From a checkpoint of a small transformer trained on Wikipedia: width 64, 2 heads of 32 (1 for keys and values).
Each number is 50 + 10 x the weight over its row's rms, rounded and kept within 0 to 99. Layers, rows and columns count from 0. The size before them is the row's rms in percent of the matrix's.

# layer 5 MLP up, 128x64, rms 0.151, rows 86-122, columns 0-63
101:30 43 57 73 44 39 35 43 46 61 56 51 41 48 55 44 36 38 44 59 50 58 53 51 42 50 40 49 55 70 48 37 58 47 42 68 46 52 46 57 45 40 44 64 55 40 46 40 73 63 58 32 49 37 52 41 65 48 53 65 42 44 36 59
104:46 36 47 50 52 56 48 30 48 54 44 59 40 52 62 64 49 50 62 58 63 61 53 53 45 44 59 57 49 52 48 55 74 64 58 33 39 58 58 43 43 50 64 61 46 65 50 50 64 52 41 36 12 50 38 49 61 48 43 45 44 49 57 48
096:59 45 35 53 45 53 48 53 51 38 38 52 42 59 39 51 56 53 56 45 50 27 46 56 47 34 43 33 49 60 65 43 40 22 45 58 51 46 52 47 60 49 48 53 79 50 37 62 39 46 54 52 31 51 34 33 43 47 45 38 60 51 51 59
093:54 45 48 49 55 58 53 51 57 46 54 47 57 57 45 61 49 48 48 64 20 25 60 48 61 40 67 51 35 57 55 49 54 61 32 40 53 56 43 47 51 56 55 55 46 31 36 59 63 30 48 55 41 47 39 49 41 57 43 49 35 73 38 51
109:46 48 47 45 35 51 54 34 63 62 42 50 60 42 23 53 59 66 57 59 46 56 36 51 57 60 60 56 34 42 43 53 70 38 59 49 67 49 62 51 47 41 53 47 34 48 44 41 41 43 55 65 37 51 46 52 28 43 50 43 38 68 52 47
098:34 43 60 40 46 27 41 65 63 43 49 41 54 43 58 52 42 54 51 48 67 59 64 31 41 66 59 34 63 58 35 62 50 52 47 35 47 43 45 50 59 55 64 50 50 40 53 49 51 47 47 55 53 56 59 72 40 61 49 60 32 35 49 41
095:54 64 51 45 39 44 47 53 34 60 35 43 50 47 48 47 63 26 53 62 53 38 46 28 40 51 39 65 62 54 54 42 65 65 41 40 45 70 52 44 60 42 49 59 32 32 51 56 49 48 66 57 52 37 51 63 36 49 57 53 57 49 48 43
092:50 46 53 48 44 62 59 61 53 38 81 45 62 59 42 52 52 45 23 33 54 46 45 43 48 36 54 47 28 39 53 60 58 60 64 54 57 61 40 50 49 57 50 45 42 63 32 61 45 36 54 54 44 36 42 53 51 47 63 48 41 62 56 57
093:60 35 51 54 53 30 42 39 58 48 53 68 47 62 41 44 40 49 50 34 63 61 46 36 35 57 47 75 40 45 75 45 56 52 42 49 42 46 54 49 69 40 50 59 51 51 38 54 63 53 49 34 53 33 43 36 48 42 41 55 50 59 41 45
099:36 50 56 53 62 52 50 77 51 47 46 39 38 58 66 53 42 44 31 48 50 63 49 31 46 56 51 58 36 40 47 67 37 37 67 56 61 57 48 43 62 45 45 52 40 41 49 68 56 36 46 42 48 44 52 60 38 56 62 40 31 51 57 49
118:56 49 50 47 37 64 57 47 48 61 47 63 55 45 68 51 31 47 53 57 54 46 33 72 46 41 38 44 66 58 54 50 61 47 47 54 59 58 46 47 49 36 63 64 69 59 64 40 50 66 56 30 49 59 43 51 52 46 49 70 68 59 40 45
087:28 49 41 52 62 51 56 46 68 62 27 51 69 41 36 66 37 53 48 53 72 48 62 43 43 57 55 43 67 41 58 37 58 58 48 49 56 55 43 46 56 61 44 51 47 61 54 60 35 46 48 61 35 58 57 57 59 60 56 48 32 44 41 47
098:47 46 46 52 53 41 43 58 63 55 61 43 46 46 70 59 50 48 55 52 25 54 52 46 63 60 80 50 40 54 46 54 57 68 37 47 64 43 38 50 49 49 65 41 48 41 57 46 44 49 42 45 63 53 68 46 48 46 64 51 47 26 73 51
091:40 51 59 62 49 35 50 47 58 41 73 46 43 45 48 58 62 54 64 38 37 63 38 55 50 62 48 51 47 59 51 62 61 65 50 58 46 40 57 52 24 60 35 56 46 60 30 58 66 57 28 53 34 51 51 52 54 51 37 52 55 43 61 47
103:61 55 40 52 50 52 45 64 61 52 53 56 44 56 48 50 45 58 43 28 32 48 62 71 41 46 66 47 53 49 46 59 47 35 49 53 49 46 36 49 37 58 42 61 60 64 57 41 56 38 52 59 55 47 56 49 40 50 39 44 45 86 50 71
100:52 33 49 37 52 57 55 48 57 36 50 44 39 39 50 48 25 40 38 55 57 54 57 45 52 58 32 51 46 33 47 41 63 56 28 61 52 42 37 50 71 50 44 47 49 56 42 50 39 61 42 52 67 45 43 59 58 56 47 30 52 51 26 43
093:58 53 43 40 45 45 43 38 43 49 46 42 56 60 49 53 24 40 51 65 48 45 56 29 54 53 52 51 50 37 71 46 44 43 35 71 43 48 45 52 65 65 39 36 37 53 53 28 45 57 69 46 55 39 44 51 32 46 55 49 45 45 40 43
100:32 54 53 41 60 55 40 48 55 55 64 34 36 47 44 45 44 41 50 44 59 40 49 74 57 55 49 52 46 52 51 47 49 52 51 51 45 54 64 55 35 22 41 49 56 63 40 63 50 45 51 53 31 43 28 45 34 63 54 57 28 47 43 40
089:42 59 36 55 65 56 55 40 47 62 55 44 50 48 63 48 64 37 50 44 60 50 37 60 44 61 54 59 46 36 56 42 44 79 63 41 58 50 52 49 56 52 49 60 31 60 46 49 48 56 73 43 62 50 26 52 46 50 40 63 57 35 39 43
107:49 39 48 57 57 52 42 44 43 23 53 49 41 59 39 48 43 28 58 45 38 48 85 62 64 58 48 65 42 43 51 52 43 49 51 45 40 56 46 51 50 48 53 55 43 65 42 58 49 47 44 56 65 43 51 40 43 44 34 32 38 57 53 66
115:63 36 38 62 63 40 49 36 64 53 61 34 51 10 55 51 54 46 49 50 54 44 48 53 53 54 66 63 61 54 35 45 65 42 40 49 57 62 32 46 35 50 52 52 45 56 56 57 51 49 40 50 44 60 36 44 58 51 49 40 44 53 50 37
099:55 41 47 34 51 56 52 30 43 44 63 51 54 41 63 47 45 51 58 53 46 31 49 64 44 47 38 32 55 46 50 58 45 43 63 35 63 47 48 54 56 61 50 34 34 66 59 40 40 30 57 30 58 56 61 70 60 45 57 49 59 47 64 50
098:65 53 42 60 57 60 54 56 53 54 34 51 54 60 56 58 54 65 39 53 37 70 54 42 38 53 49 50 47 48 21 49 44 49 53 26 62 48 53 43 67 50 50 47 52 44 69 44 51 57 39 50 61 58 51 17 55 50 59 55 49 50 39 58
098:69 41 56 54 63 48 49 43 45 58 51 42 64 49 61 48 50 31 54 57 65 19 49 47 53 53 49 57 50 58 49 64 52 56 37 43 63 70 37 49 64 48 44 49 47 50 65 40 42 45 54 36 54 46 67 49 51 65 47 37 59 39 40 69
099:48 69 40 51 47 54 64 55 58 56 58 43 57 56 42 43 36 53 41 49 35 68 39 30 60 32 60 43 48 52 42 30 24 51 58 33 70 57 61 38 53 58 38 48 51 57 52 51 44 55 65 54 45 58 52 59 44 46 51 56 40 44 59 40
102:63 46 60 61 37 33 79 45 56 53 49 45 47 47 52 57 57 39 47 49 43 59 44 27 47 56 58 43 52 57 55 65 55 52 57 50 48 28 44 35 29 57 54 51 53 60 56 54 38 34 52 45 41 32 68 52 53 32 46 45 52 50 59 41
105:47 58 38 43 50 55 34 32 59 44 61 57 36 66 50 40 56 43 45 42 52 64 52 47 60 56 39 47 36 52 46 39 52 54 42 47 51 55 40 41 49 58 54 52 64 51 66 43 51 36 47 50 47 63 35 38 63 48 24 56 58 79 66 45
097:38 48 32 37 39 54 52 42 56 42 76 56 44 48 36 58 30 63 43 60 65 45 42 65 51 60 39 59 48 56 37 56 52 58 56 43 49 43 43 57 47 62 44 59 43 59 48 59 55 55 54 56 50 56 24 28 45 45 47 60 44 50 34 64
102:63 38 55 53 37 57 38 55 37 49 50 46 63 69 28 52 39 53 41 43 58 52 45 44 41 40 53 37 58 58 62 55 42 57 53 52 41 55 63 38 47 50 63 41 20 39 47 66 54 60 56 50 63 49 53 61 69 45 49 38 44 66 50 53
096:42 32 46 56 48 39 39 39 63 36 66 34 47 70 44 51 48 60 46 51 45 49 62 64 57 46 49 54 48 51 56 52 56 68 34 36 50 47 29 53 59 58 61 58 47 46 51 44 49 61 50 51 26 43 57 40 31 58 36 56 50 38 57 35
095:56 60 50 38 48 52 55 69 47 52 48 52 46 53 57 39 48 39 54 65 38 46 58 69 46 56 54 69 41 35 41 57 72 48 55 57 28 58 63 58 32 45 54 55 55 48 29 44 57 41 53 52 45 63 41 29 57 35 51 47 44 64 41 52
101:43 42 43 61 58 53 45 60 72 49 60 41 51 28 45 45 52 52 33 48 44 52 45 42 59 35 44 56 58 44 53 54 52 56 61 28 62 35 47 60 42 55 68 55 43 53 61 46 41 60 59 36 48 36 54 73 65 50 36 38 47 51 41 39
092:52 61 59 39 49 24 49 37 47 43 50 31 53 59 45 39 43 42 53 43 46 56 33 48 65 55 66 47 72 52 64 55 58 53 31 39 59 52 54 54 46 45 53 49 43 53 53 40 57 53 65 40 49 41 28 46 37 61 51 42 39 40 32 61
094:48 53 37 30 43 52 49 47 52 57 42 53 44 48 50 35 43 60 38 73 43 47 56 32 35 46 52 49 56 59 35 30 58 46 57 60 46 48 59 61 55 39 54 42 56 47 59 32 28 39 37 38 53 54 59 63 45 36 47 46 69 60 53 40
098:63 47 48 47 41 51 41 60 39 25 60 51 27 54 40 56 51 57 57 41 49 46 45 51 37 58 59 47 64 45 58 55 33 61 47 54 37 57 48 51 40 50 55 63 49 59 40 25 65 63 45 54 56 56 47 49 49 73 37 54 54 72 56 53
097:50 43 28 56 50 49 41 65 47 47 37 37 42 59 43 44 51 47 50 60 57 65 51 45 21 40 43 50 51 46 56 51 41 44 54 29 53 67 34 48 31 37 47 65 52 62 43 44 48 58 47 62 30 48 43 55 51 53 54 38 60 70 46 55
097:74 56 43 50 67 49 87 37 53 46 42 54 43 63 62 57 56 59 52 56 35 50 43 53 44 52 57 52 27 42 38 51 54 50 46 49 39 44 49 48 53 48 57 56 60 36 36 29 52 53 59 45 48 45 55 42 44 41 48 26 57 49 50 50
# layer 5 MLP down (transposed), 128x64, rms 0.104, rows 86-121, columns 0-63
091:59 48 50 57 71 51 65 58 37 32 49 51 55 44 43 50 53 56 52 56 52 53 55 45 34 39 56 58 42 43 42 50 42 52 47 37 37 29 45 53 39 62 42 64 65 43 29 48 64 52 34 40 53 36 38 44 37 48 54 47 29 37 35 44
089:44 51 57 53 57 61 36 53 27 37 30 58 58 57 59 53 57 42 54 58 72 58 59 58 52 61 50 48 35 51 19 46 38 52 57 36 60 51 65 44 42 35 60 38 49 54 49 51 53 42 35 40 46 35 38 45 53 53 60 49 42 41 52 47
096:56 46 53 56 52 52 37 45 43 44 53 58 41 51 50 62 38 53 59 46 45 57 34 52 49 58 62 33 53 54 42 61 52 55 44 27 48 41 42 57 58 28 71 49 48 64 59 70 54 54 47 49 35 42 49 33 30 31 44 50 45 33 51 66
101:55 50 50 68 37 43 52 62 64 49 48 50 55 62 44 51 50 56 49 47 61 63 45 55 66 57 63 56 38 53 61 52 53 48 41 67 42 47 56 45 61 34 55 43 47 72 34 63 49 52 65 50 34 61 57 45 31 57 23 50 52 32 58 50
109:37 55 56 55 45 38 65 37 58 77 43 57 45 47 56 49 66 72 55 53 66 47 52 55 42 52 68 51 38 47 42 64 59 44 51 41 41 47 55 69 59 50 61 54 56 44 46 67 56 38 50 39 44 56 47 34 48 43 43 66 38 42 37 61
100:59 55 66 47 71 75 47 57 55 62 51 56 46 49 47 36 39 60 41 49 71 40 46 65 51 54 44 46 58 43 46 44 65 51 65 57 47 54 35 43 55 54 42 27 50 42 45 66 63 55 27 54 66 40 49 47 49 56 59 45 52 48 56 62
104:54 53 55 50 47 50 24 24 30 47 62 49 58 56 35 47 41 40 57 41 54 49 48 50 47 50 32 30 54 43 41 44 52 37 73 39 54 61 53 47 61 58 54 56 30 58 61 56 40 51 59 58 46 47 41 66 38 46 48 53 54 59 53 61
092:45 59 40 42 48 49 34 31 37 58 46 54 58 37 41 50 39 41 30 72 46 49 68 54 53 40 58 41 57 49 45 60 42 66 42 50 48 39 60 54 44 52 46 63 46 50 45 69 56 56 61 53 39 42 56 61 62 32 62 57 59 31 48 40
098:42 47 47 70 49 44 42 58 53 37 44 56 46 54 41 70 44 51 60 53 60 77 56 50 56 38 49 50 44 56 52 36 44 54 43 53 54 32 36 62 37 23 57 45 54 68 51 51 46 39 47 44 42 76 56 46 42 51 42 49 53 35 47 56
092:45 43 41 55 37 49 44 42 52 61 46 43 55 45 44 32 52 46 62 45 46 44 52 33 58 50 41 48 69 37 69 50 62 64 72 44 48 48 39 50 50 50 33 51 49 53 48 36 62 39 36 51 68 46 57 37 50 72 50 26 54 44 62 53
110:41 57 51 31 50 64 61 44 54 38 72 59 53 45 67 60 33 44 31 49 34 52 59 57 50 54 45 51 53 47 30 61 50 46 63 54 43 46 56 63 45 43 62 50 55 29 51 52 45 61 45 30 37 50 57 57 57 53 31 48 47 47 68 48
092:28 53 50 33 55 47 43 65 38 63 51 44 54 49 36 66 31 49 27 43 53 59 59 45 57 46 58 46 40 69 38 44 48 47 41 58 39 59 66 57 50 41 47 57 43 56 57 60 55 60 51 52 42 47 67 63 71 66 51 56 50 61 51 46
099:67 62 36 48 56 54 46 45 49 49 52 40 47 42 58 52 53 40 61 53 50 49 54 50 50 58 61 43 42 30 29 44 63 67 62 54 41 46 71 75 46 43 46 46 53 56 49 39 49 33 27 53 51 36 45 64 42 68 40 44 64 48 51 50
095:35 52 51 40 60 40 57 65 43 44 61 55 61 56 61 53 42 50 55 49 52 40 49 46 24 44 42 66 54 42 49 47 69 54 45 52 38 45 64 74 36 63 62 56 44 42 54 43 50 69 47 39 55 59 57 55 52 37 47 62 70 41 43 37
097:72 71 51 43 46 52 57 38 49 51 54 55 64 47 51 40 56 55 65 53 54 51 45 58 65 58 34 53 46 41 57 58 52 44 63 38 37 42 45 35 42 50 52 46 32 62 28 53 47 53 52 56 45 38 50 40 43 56 51 46 24 59 31 66
105:45 58 65 53 52 62 29 50 49 46 53 43 55 49 52 55 55 56 41 62 49 54 51 56 29 53 52 56 39 59 63 44 68 66 41 66 43 41 55 75 62 49 39 65 44 44 59 54 50 62 64 66 60 52 47 66 51 44 50 70 64 52 46 63
083:48 64 62 61 52 39 43 42 43 48 47 62 61 65 24 33 49 55 49 60 45 58 73 61 60 39 38 59 31 64 55 48 59 36 47 42 54 48 45 49 45 54 47 53 43 47 42 59 24 51 66 54 54 63 53 58 58 55 41 55 58 42 43 57
105:46 67 40 38 70 45 36 47 52 58 42 56 46 53 46 60 55 49 42 48 51 28 59 44 68 54 57 54 50 63 59 60 68 59 56 35 48 47 42 57 49 49 45 68 42 36 40 42 55 40 58 41 39 57 32 47 58 70 47 56 54 45 37 30
092:49 66 42 45 62 39 24 44 51 45 53 53 48 40 52 49 42 66 54 53 68 49 56 61 45 67 64 60 40 62 50 50 31 33 43 63 51 44 52 60 35 44 73 49 51 60 61 60 65 49 58 42 57 33 42 64 48 59 51 51 46 46 56 53
105:58 46 55 46 54 53 51 35 53 47 37 47 33 35 51 52 66 57 50 36 63 40 54 51 42 41 60 60 47 43 47 57 59 46 49 36 39 52 55 77 37 43 59 57 58 52 52 45 60 43 58 35 39 35 53 48 41 71 34 73 43 50 56 64
115:45 47 45 47 45 57 51 20 46 69 49 40 37 42 62 38 58 62 54 35 43 49 47 49 48 46 49 54 36 72 42 48 70 55 46 41 53 29 56 53 53 52 33 33 65 55 66 46 47 50 55 42 42 46 44 48 49 42 65 46 50 61 47 35
102:43 59 56 34 61 53 49 43 46 62 61 65 50 52 45 43 44 54 42 50 48 47 57 36 50 52 66 49 60 44 48 52 44 42 83 31 53 49 47 28 57 61 35 47 55 47 41 49 51 52 52 52 47 40 29 30 57 60 63 33 46 40 64 49
099:36 45 33 65 56 42 46 66 47 28 33 40 64 64 55 46 70 59 48 35 30 50 40 44 55 57 55 47 59 47 51 38 52 54 37 48 38 58 48 41 57 60 49 58 42 46 43 38 48 60 40 60 45 34 58 49 60 42 61 43 60 42 47 37
101:42 50 43 62 55 55 48 55 22 45 40 52 51 62 50 44 42 54 32 48 36 59 64 55 54 56 62 65 34 60 38 54 54 42 53 42 57 47 47 63 56 70 47 49 37 50 58 58 46 53 48 61 54 39 48 29 43 55 31 64 72 38 47 53
109:46 53 39 59 36 43 65 45 43 69 56 24 40 60 44 35 45 59 50 39 56 60 41 46 51 55 51 54 52 67 34 48 48 48 50 41 38 46 52 36 41 55 66 39 51 65 58 60 61 37 51 31 38 42 52 60 45 70 49 59 61 51 49 41
099:69 58 49 41 52 54 33 45 36 54 53 31 48 48 55 45 61 46 61 56 34 39 29 47 42 33 48 48 48 45 32 57 59 51 50 58 58 47 70 27 58 40 43 45 55 48 67 54 57 39 47 47 45 45 43 57 48 54 53 56 64 53 32 31
091:48 58 49 60 47 46 54 29 45 37 57 39 56 42 42 38 44 42 47 63 53 50 74 40 43 50 73 58 45 65 57 63 33 46 55 57 51 49 61 61 57 57 58 52 67 52 53 63 66 65 61 34 50 54 51 56 42 39 50 58 44 31 40 60
100:54 61 55 37 43 34 59 47 47 38 32 59 56 38 41 59 58 58 43 51 65 48 34 62 39 64 63 63 45 64 33 57 57 37 42 53 58 52 67 59 29 60 52 56 42 60 49 49 56 55 55 44 50 48 49 45 61 57 39 34 47 69 45 63
105:54 70 62 28 27 55 57 43 52 42 57 42 39 59 63 70 49 47 57 54 65 45 51 48 50 49 41 54 41 43 51 41 54 37 61 60 60 46 56 49 48 52 26 42 45 57 77 64 49 45 50 47 36 46 41 50 42 43 34 53 59 39 53 52
100:45 48 70 64 44 55 46 59 30 57 44 49 51 74 49 46 50 48 45 49 43 59 64 38 37 54 60 40 46 48 48 66 44 48 32 38 48 42 51 81 54 66 58 68 44 52 51 59 57 58 55 59 44 49 49 42 42 34 45 49 50 67 38 54
089:41 51 47 40 41 53 39 52 53 45 44 50 50 50 56 44 40 48 31 54 55 61 48 55 70 49 37 50 38 56 57 36 43 60 47 55 31 48 26 50 67 67 48 30 51 51 65 44 52 63 50 48 37 52 63 38 47 65 28 40 66 50 52 43
097:48 56 48 60 63 44 32 55 54 62 58 56 62 33 52 41 73 53 30 28 35 38 46 57 63 36 46 57 37 46 60 59 50 51 62 36 55 58 56 65 53 57 36 64 35 47 58 63 53 63 55 53 58 42 47 58 55 57 48 44 48 53 46 58
100:46 49 38 48 22 48 37 30 64 56 67 41 55 56 51 55 58 27 51 45 48 51 69 35 43 68 44 52 56 39 37 42 46 59 54 61 36 41 47 59 70 46 43 59 54 46 51 51 42 44 46 44 53 49 60 41 52 44 39 39 66 46 53 37
085:58 59 21 32 48 49 56 56 51 28 48 49 39 54 44 50 47 47 39 64 63 48 56 40 42 44 55 53 52 65 37 45 62 45 51 64 47 47 43 76 52 42 54 58 43 44 50 43 29 62 64 47 38 60 52 66 55 42 45 54 48 37 62 44
108:43 49 58 44 71 49 48 68 45 49 58 52 54 41 56 70 48 68 30 53 39 47 46 61 47 53 62 49 59 37 53 54 61 33 49 47 46 47 51 61 50 69 53 65 42 41 55 56 57 53 53 47 51 65 42 37 31 39 57 49 44 28 57 70
105:35 63 62 36 44 50 70 46 57 51 52 45 51 62 35 49 71 58 57 35 63 42 66 26 53 41 54 63 47 55 56 45 42 37 57 60 46 42 34 44 48 59 44 48 48 46 32 70 48 53 60 43 60 49 44 49 46 62 50 49 50 69 52 38
# layer 5 MLP gate, 128x64, rms 0.167, rows 87-122, columns 0-63
076:35 48 34 44 51 42 53 40 44 53 50 47 42 45 53 43 57 45 39 71 32 55 51 29 45 57 45 64 63 56 56 54 57 66 43 49 55 40 49 47 39 58 71 52 48 65 34 40 60 32 31 57 60 40 52 54 64 51 69 61 47 46 43 57
103:42 49 43 36 62 58 41 47 52 44 36 59 47 45 42 60 68 62 59 44 55 36 65 58 60 33 42 47 29 48 56 47 51 48 40 65 47 53 52 55 46 57 53 44 72 41 38 46 53 51 56 64 49 58 40 55 44 37 65 57 27 50 57 27
107:58 68 53 42 59 53 42 55 60 59 41 49 32 29 50 62 47 59 45 41 54 50 61 57 48 52 45 47 38 52 58 42 49 32 53 53 37 63 35 53 48 47 51 54 54 48 27 52 30 51 45 51 56 76 51 64 49 54 36 64 37 43 49 70
109:37 48 59 53 44 44 68 52 59 63 33 66 38 47 43 56 59 58 55 48 35 61 53 74 54 40 70 53 58 49 55 53 48 42 54 38 44 40 62 58 48 43 68 65 51 37 35 61 44 56 48 45 57 56 45 49 32 33 40 65 48 50 50 40
114:45 44 48 50 62 48 56 51 78 49 42 50 41 44 39 47 50 38 42 51 44 35 56 63 51 66 37 33 40 51 62 58 42 53 35 45 52 40 48 62 51 37 73 66 60 52 48 38 45 71 48 45 35 47 53 51 45 39 50 63 49 41 41 30
098:37 44 35 45 50 54 48 47 63 50 70 48 51 27 43 52 37 57 56 43 67 48 59 54 40 44 39 66 64 46 72 43 51 56 45 57 52 49 42 59 53 76 52 45 49 51 44 50 43 35 38 49 60 62 53 51 71 38 41 43 42 32 53 54
086:63 45 45 62 47 49 53 50 45 51 43 32 50 56 32 36 51 41 56 45 62 46 57 68 56 63 48 54 39 57 52 50 46 61 52 42 49 29 50 54 50 48 37 82 68 53 49 59 57 56 47 60 45 61 47 54 47 45 37 74 57 57 31 55
092:41 43 42 45 60 48 35 45 68 49 64 57 61 38 34 29 43 51 53 49 58 42 37 30 55 44 52 58 53 39 82 50 40 45 64 65 60 55 60 51 52 51 56 54 61 52 65 43 36 57 48 56 57 53 54 49 45 44 59 56 36 58 60 61
111:45 43 57 47 64 55 43 53 59 45 68 61 46 69 55 46 51 40 49 37 55 45 41 57 52 44 37 40 50 44 63 48 49 37 30 58 45 65 59 53 55 42 38 42 38 54 54 54 49 49 22 62 33 68 38 37 43 49 54 46 33 46 59 64
103:44 48 55 52 61 36 42 47 64 54 58 36 46 51 61 51 63 42 47 55 55 32 33 70 35 56 42 61 49 35 58 35 59 53 36 45 58 47 42 51 40 70 50 62 60 44 58 51 54 56 24 53 43 54 47 49 39 35 50 49 50 52 33 32
096:43 30 39 58 43 59 42 61 51 60 45 60 50 54 39 58 50 22 48 39 56 60 51 64 56 48 54 40 51 55 61 69 56 46 38 52 52 52 70 44 58 51 56 49 49 58 41 37 54 65 37 66 35 53 52 62 45 43 49 61 24 42 43 42
096:58 50 51 44 47 45 52 46 60 59 58 37 40 44 43 60 67 51 50 65 34 39 51 53 36 44 57 34 49 53 52 60 70 68 53 49 54 54 55 52 42 60 65 53 56 40 51 45 44 51 50 56 54 38 49 59 29 53 24 69 74 62 50 38
094:53 64 58 44 59 48 55 30 53 52 44 68 40 50 58 49 43 60 46 61 62 26 67 47 36 57 52 55 48 47 42 46 49 61 36 56 39 59 39 57 51 48 57 55 57 43 26 38 44 59 57 53 52 66 50 46 64 47 49 63 58 63 28 44
106:42 55 55 54 45 49 66 51 55 33 53 70 24 51 70 50 45 59 23 49 41 56 58 40 51 46 50 49 36 53 50 43 72 41 50 54 55 59 47 62 42 62 41 60 32 45 51 48 61 57 44 34 43 57 49 36 54 50 56 60 70 52 47 51
104:59 46 59 58 39 50 29 51 47 47 44 60 43 57 62 58 71 48 59 56 48 39 41 43 57 48 45 64 39 49 57 56 31 46 49 25 58 33 65 66 51 40 74 53 46 46 41 52 44 60 44 47 67 66 55 47 53 50 34 53 38 50 51 52
090:57 51 72 43 54 54 55 42 68 57 74 60 53 53 56 55 50 26 60 50 55 67 38 43 53 50 64 46 58 50 49 50 52 62 40 37 60 48 42 38 51 63 48 65 66 54 37 54 59 43 60 41 50 50 33 46 39 40 27 52 60 58 55 53
094:50 32 66 46 65 58 57 44 56 54 60 52 53 46 54 56 56 32 61 54 44 68 64 38 43 48 47 51 43 48 52 51 71 43 49 63 42 35 47 58 52 47 71 34 64 49 51 49 46 67 47 52 47 53 68 70 28 44 37 53 56 43 52 62
091:49 64 68 50 58 54 26 59 44 58 51 61 55 58 52 61 34 46 45 59 46 60 53 64 35 48 46 50 76 56 38 38 46 55 48 59 50 53 74 57 48 37 50 45 49 53 68 53 36 58 62 45 56 41 68 46 40 42 44 43 59 41 46 61
100:48 35 58 23 56 49 46 52 57 46 51 58 29 46 49 57 44 45 43 48 53 37 64 54 47 55 37 41 31 43 61 57 68 54 49 52 29 65 46 65 46 49 49 41 57 45 30 61 50 60 39 35 49 44 70 36 48 48 48 47 56 45 36 53
109:48 36 40 53 49 52 40 56 72 46 49 45 40 51 52 60 52 42 36 46 42 52 62 56 31 40 40 62 43 43 65 59 55 51 34 41 31 50 63 68 57 46 51 59 51 58 48 56 65 50 21 58 50 51 66 38 59 49 51 62 58 58 56 38
095:37 49 55 48 58 39 43 43 51 37 47 57 61 43 55 62 44 31 26 33 43 59 46 53 41 60 47 53 47 56 57 52 35 57 40 34 43 46 38 73 70 48 61 56 49 61 59 50 45 58 42 43 59 58 60 67 49 39 47 60 38 38 65 50
099:38 40 59 59 60 43 55 70 58 21 61 48 46 59 64 53 48 35 42 58 47 42 29 68 67 49 44 56 31 39 54 46 63 48 25 51 50 54 43 62 46 57 55 59 47 43 41 56 49 64 38 61 46 54 53 51 50 54 57 55 45 50 45 43
112:48 43 46 67 49 38 49 41 52 46 40 47 37 54 61 39 29 44 39 58 63 63 48 48 51 39 52 52 51 35 59 52 45 48 17 52 49 50 39 57 61 53 56 71 54 44 69 45 45 66 41 48 35 63 36 48 52 52 33 63 54 48 54 45
090:49 74 66 44 49 38 43 44 61 32 60 64 62 47 69 57 56 49 44 52 57 47 45 51 45 69 58 60 47 57 53 44 44 49 61 64 56 48 67 56 35 57 42 63 33 46 53 58 28 57 53 52 66 67 49 46 60 52 40 62 56 57 51 57
092:30 41 55 38 75 49 40 63 45 49 50 52 57 54 41 63 59 43 38 50 38 40 68 55 51 59 56 58 55 44 48 48 70 59 48 48 42 50 65 47 50 68 57 52 51 44 35 49 43 45 53 54 57 79 42 60 48 68 58 47 41 49 34 41
106:52 41 61 56 58 36 57 36 59 75 52 56 54 39 48 49 45 37 48 46 49 57 59 70 35 46 40 55 57 41 63 43 63 55 46 51 41 53 38 66 53 66 54 60 49 32 38 44 50 65 43 56 49 75 39 57 41 62 44 39 43 54 39 58
091:44 35 42 39 44 50 44 55 52 50 50 42 44 47 43 47 44 46 34 63 47 41 64 42 48 60 50 56 39 30 55 37 66 44 33 50 43 64 42 59 37 40 30 47 44 42 35 60 41 53 28 71 60 53 38 49 45 38 45 54 50 53 42 30
119:54 52 52 36 58 52 50 53 64 55 42 52 45 46 44 63 39 41 36 37 53 53 32 55 52 55 36 66 40 37 60 51 48 35 35 62 64 57 51 59 46 58 35 68 54 56 60 45 31 60 61 66 39 55 33 59 56 47 42 37 50 60 44 68
098:45 57 70 68 51 61 48 52 50 50 46 39 47 67 42 63 72 46 48 42 60 44 64 64 56 74 48 31 50 66 47 64 40 56 42 58 55 34 42 58 45 57 55 55 58 53 60 55 42 50 56 74 49 53 41 49 41 43 44 54 39 60 60 51
084:52 53 47 32 44 58 43 32 51 69 46 42 47 53 41 54 32 31 50 56 48 33 49 51 42 35 42 58 53 57 57 74 47 44 55 57 62 48 55 49 38 54 55 40 59 34 50 66 49 42 69 45 65 55 59 62 36 40 60 34 43 57 44 58
088:41 51 57 44 65 33 41 47 51 56 62 62 51 49 57 64 79 74 48 44 43 41 47 38 62 66 48 50 54 39 42 45 38 42 56 57 52 49 42 53 49 43 58 64 65 62 35 57 38 68 47 56 53 39 69 47 54 50 40 52 61 45 55 38
101:32 67 53 52 67 46 49 48 64 47 45 81 61 45 55 47 47 64 36 68 54 50 57 50 48 43 30 52 43 39 59 47 50 59 47 63 60 57 57 45 57 56 43 49 57 54 32 59 39 64 58 69 50 53 59 39 57 40 52 63 51 63 53 56
088:53 55 39 52 61 43 46 47 51 56 47 56 60 43 63 47 60 48 51 65 50 38 61 31 39 52 71 52 41 66 46 77 52 65 57 54 30 41 49 44 58 52 47 56 53 50 55 58 36 69 53 54 55 45 55 42 38 34 61 29 51 35 53 43
100:43 49 50 48 49 54 46 45 57 57 52 64 56 56 63 54 50 70 62 36 49 50 64 61 52 48 46 48 43 52 60 75 50 37 48 64 58 78 60 55 36 70 56 63 40 54 51 29 47 62 41 51 51 52 30 46 41 48 48 59 59 58 61 55
114:61 58 39 54 53 53 44 61 56 55 47 46 70 65 47 63 53 57 39 53 55 51 54 48 48 48 46 38 53 51 62 63 66 54 56 48 68 40 56 63 60 44 45 50 56 41 67 40 55 62 34 68 43 41 68 43 60 59 32 60 63 63 68 63
098:38 63 55 53 55 52 61 41 56 40 58 55 45 50 59 66 46 53 49 26 47 54 50 61 44 75 47 38 46 37 67 77 47 42 51 53 55 64 44 52 64 42 48 63 54 56 26 49 54 58 29 44 48 59 33 47 51 53 47 56 54 46 44 57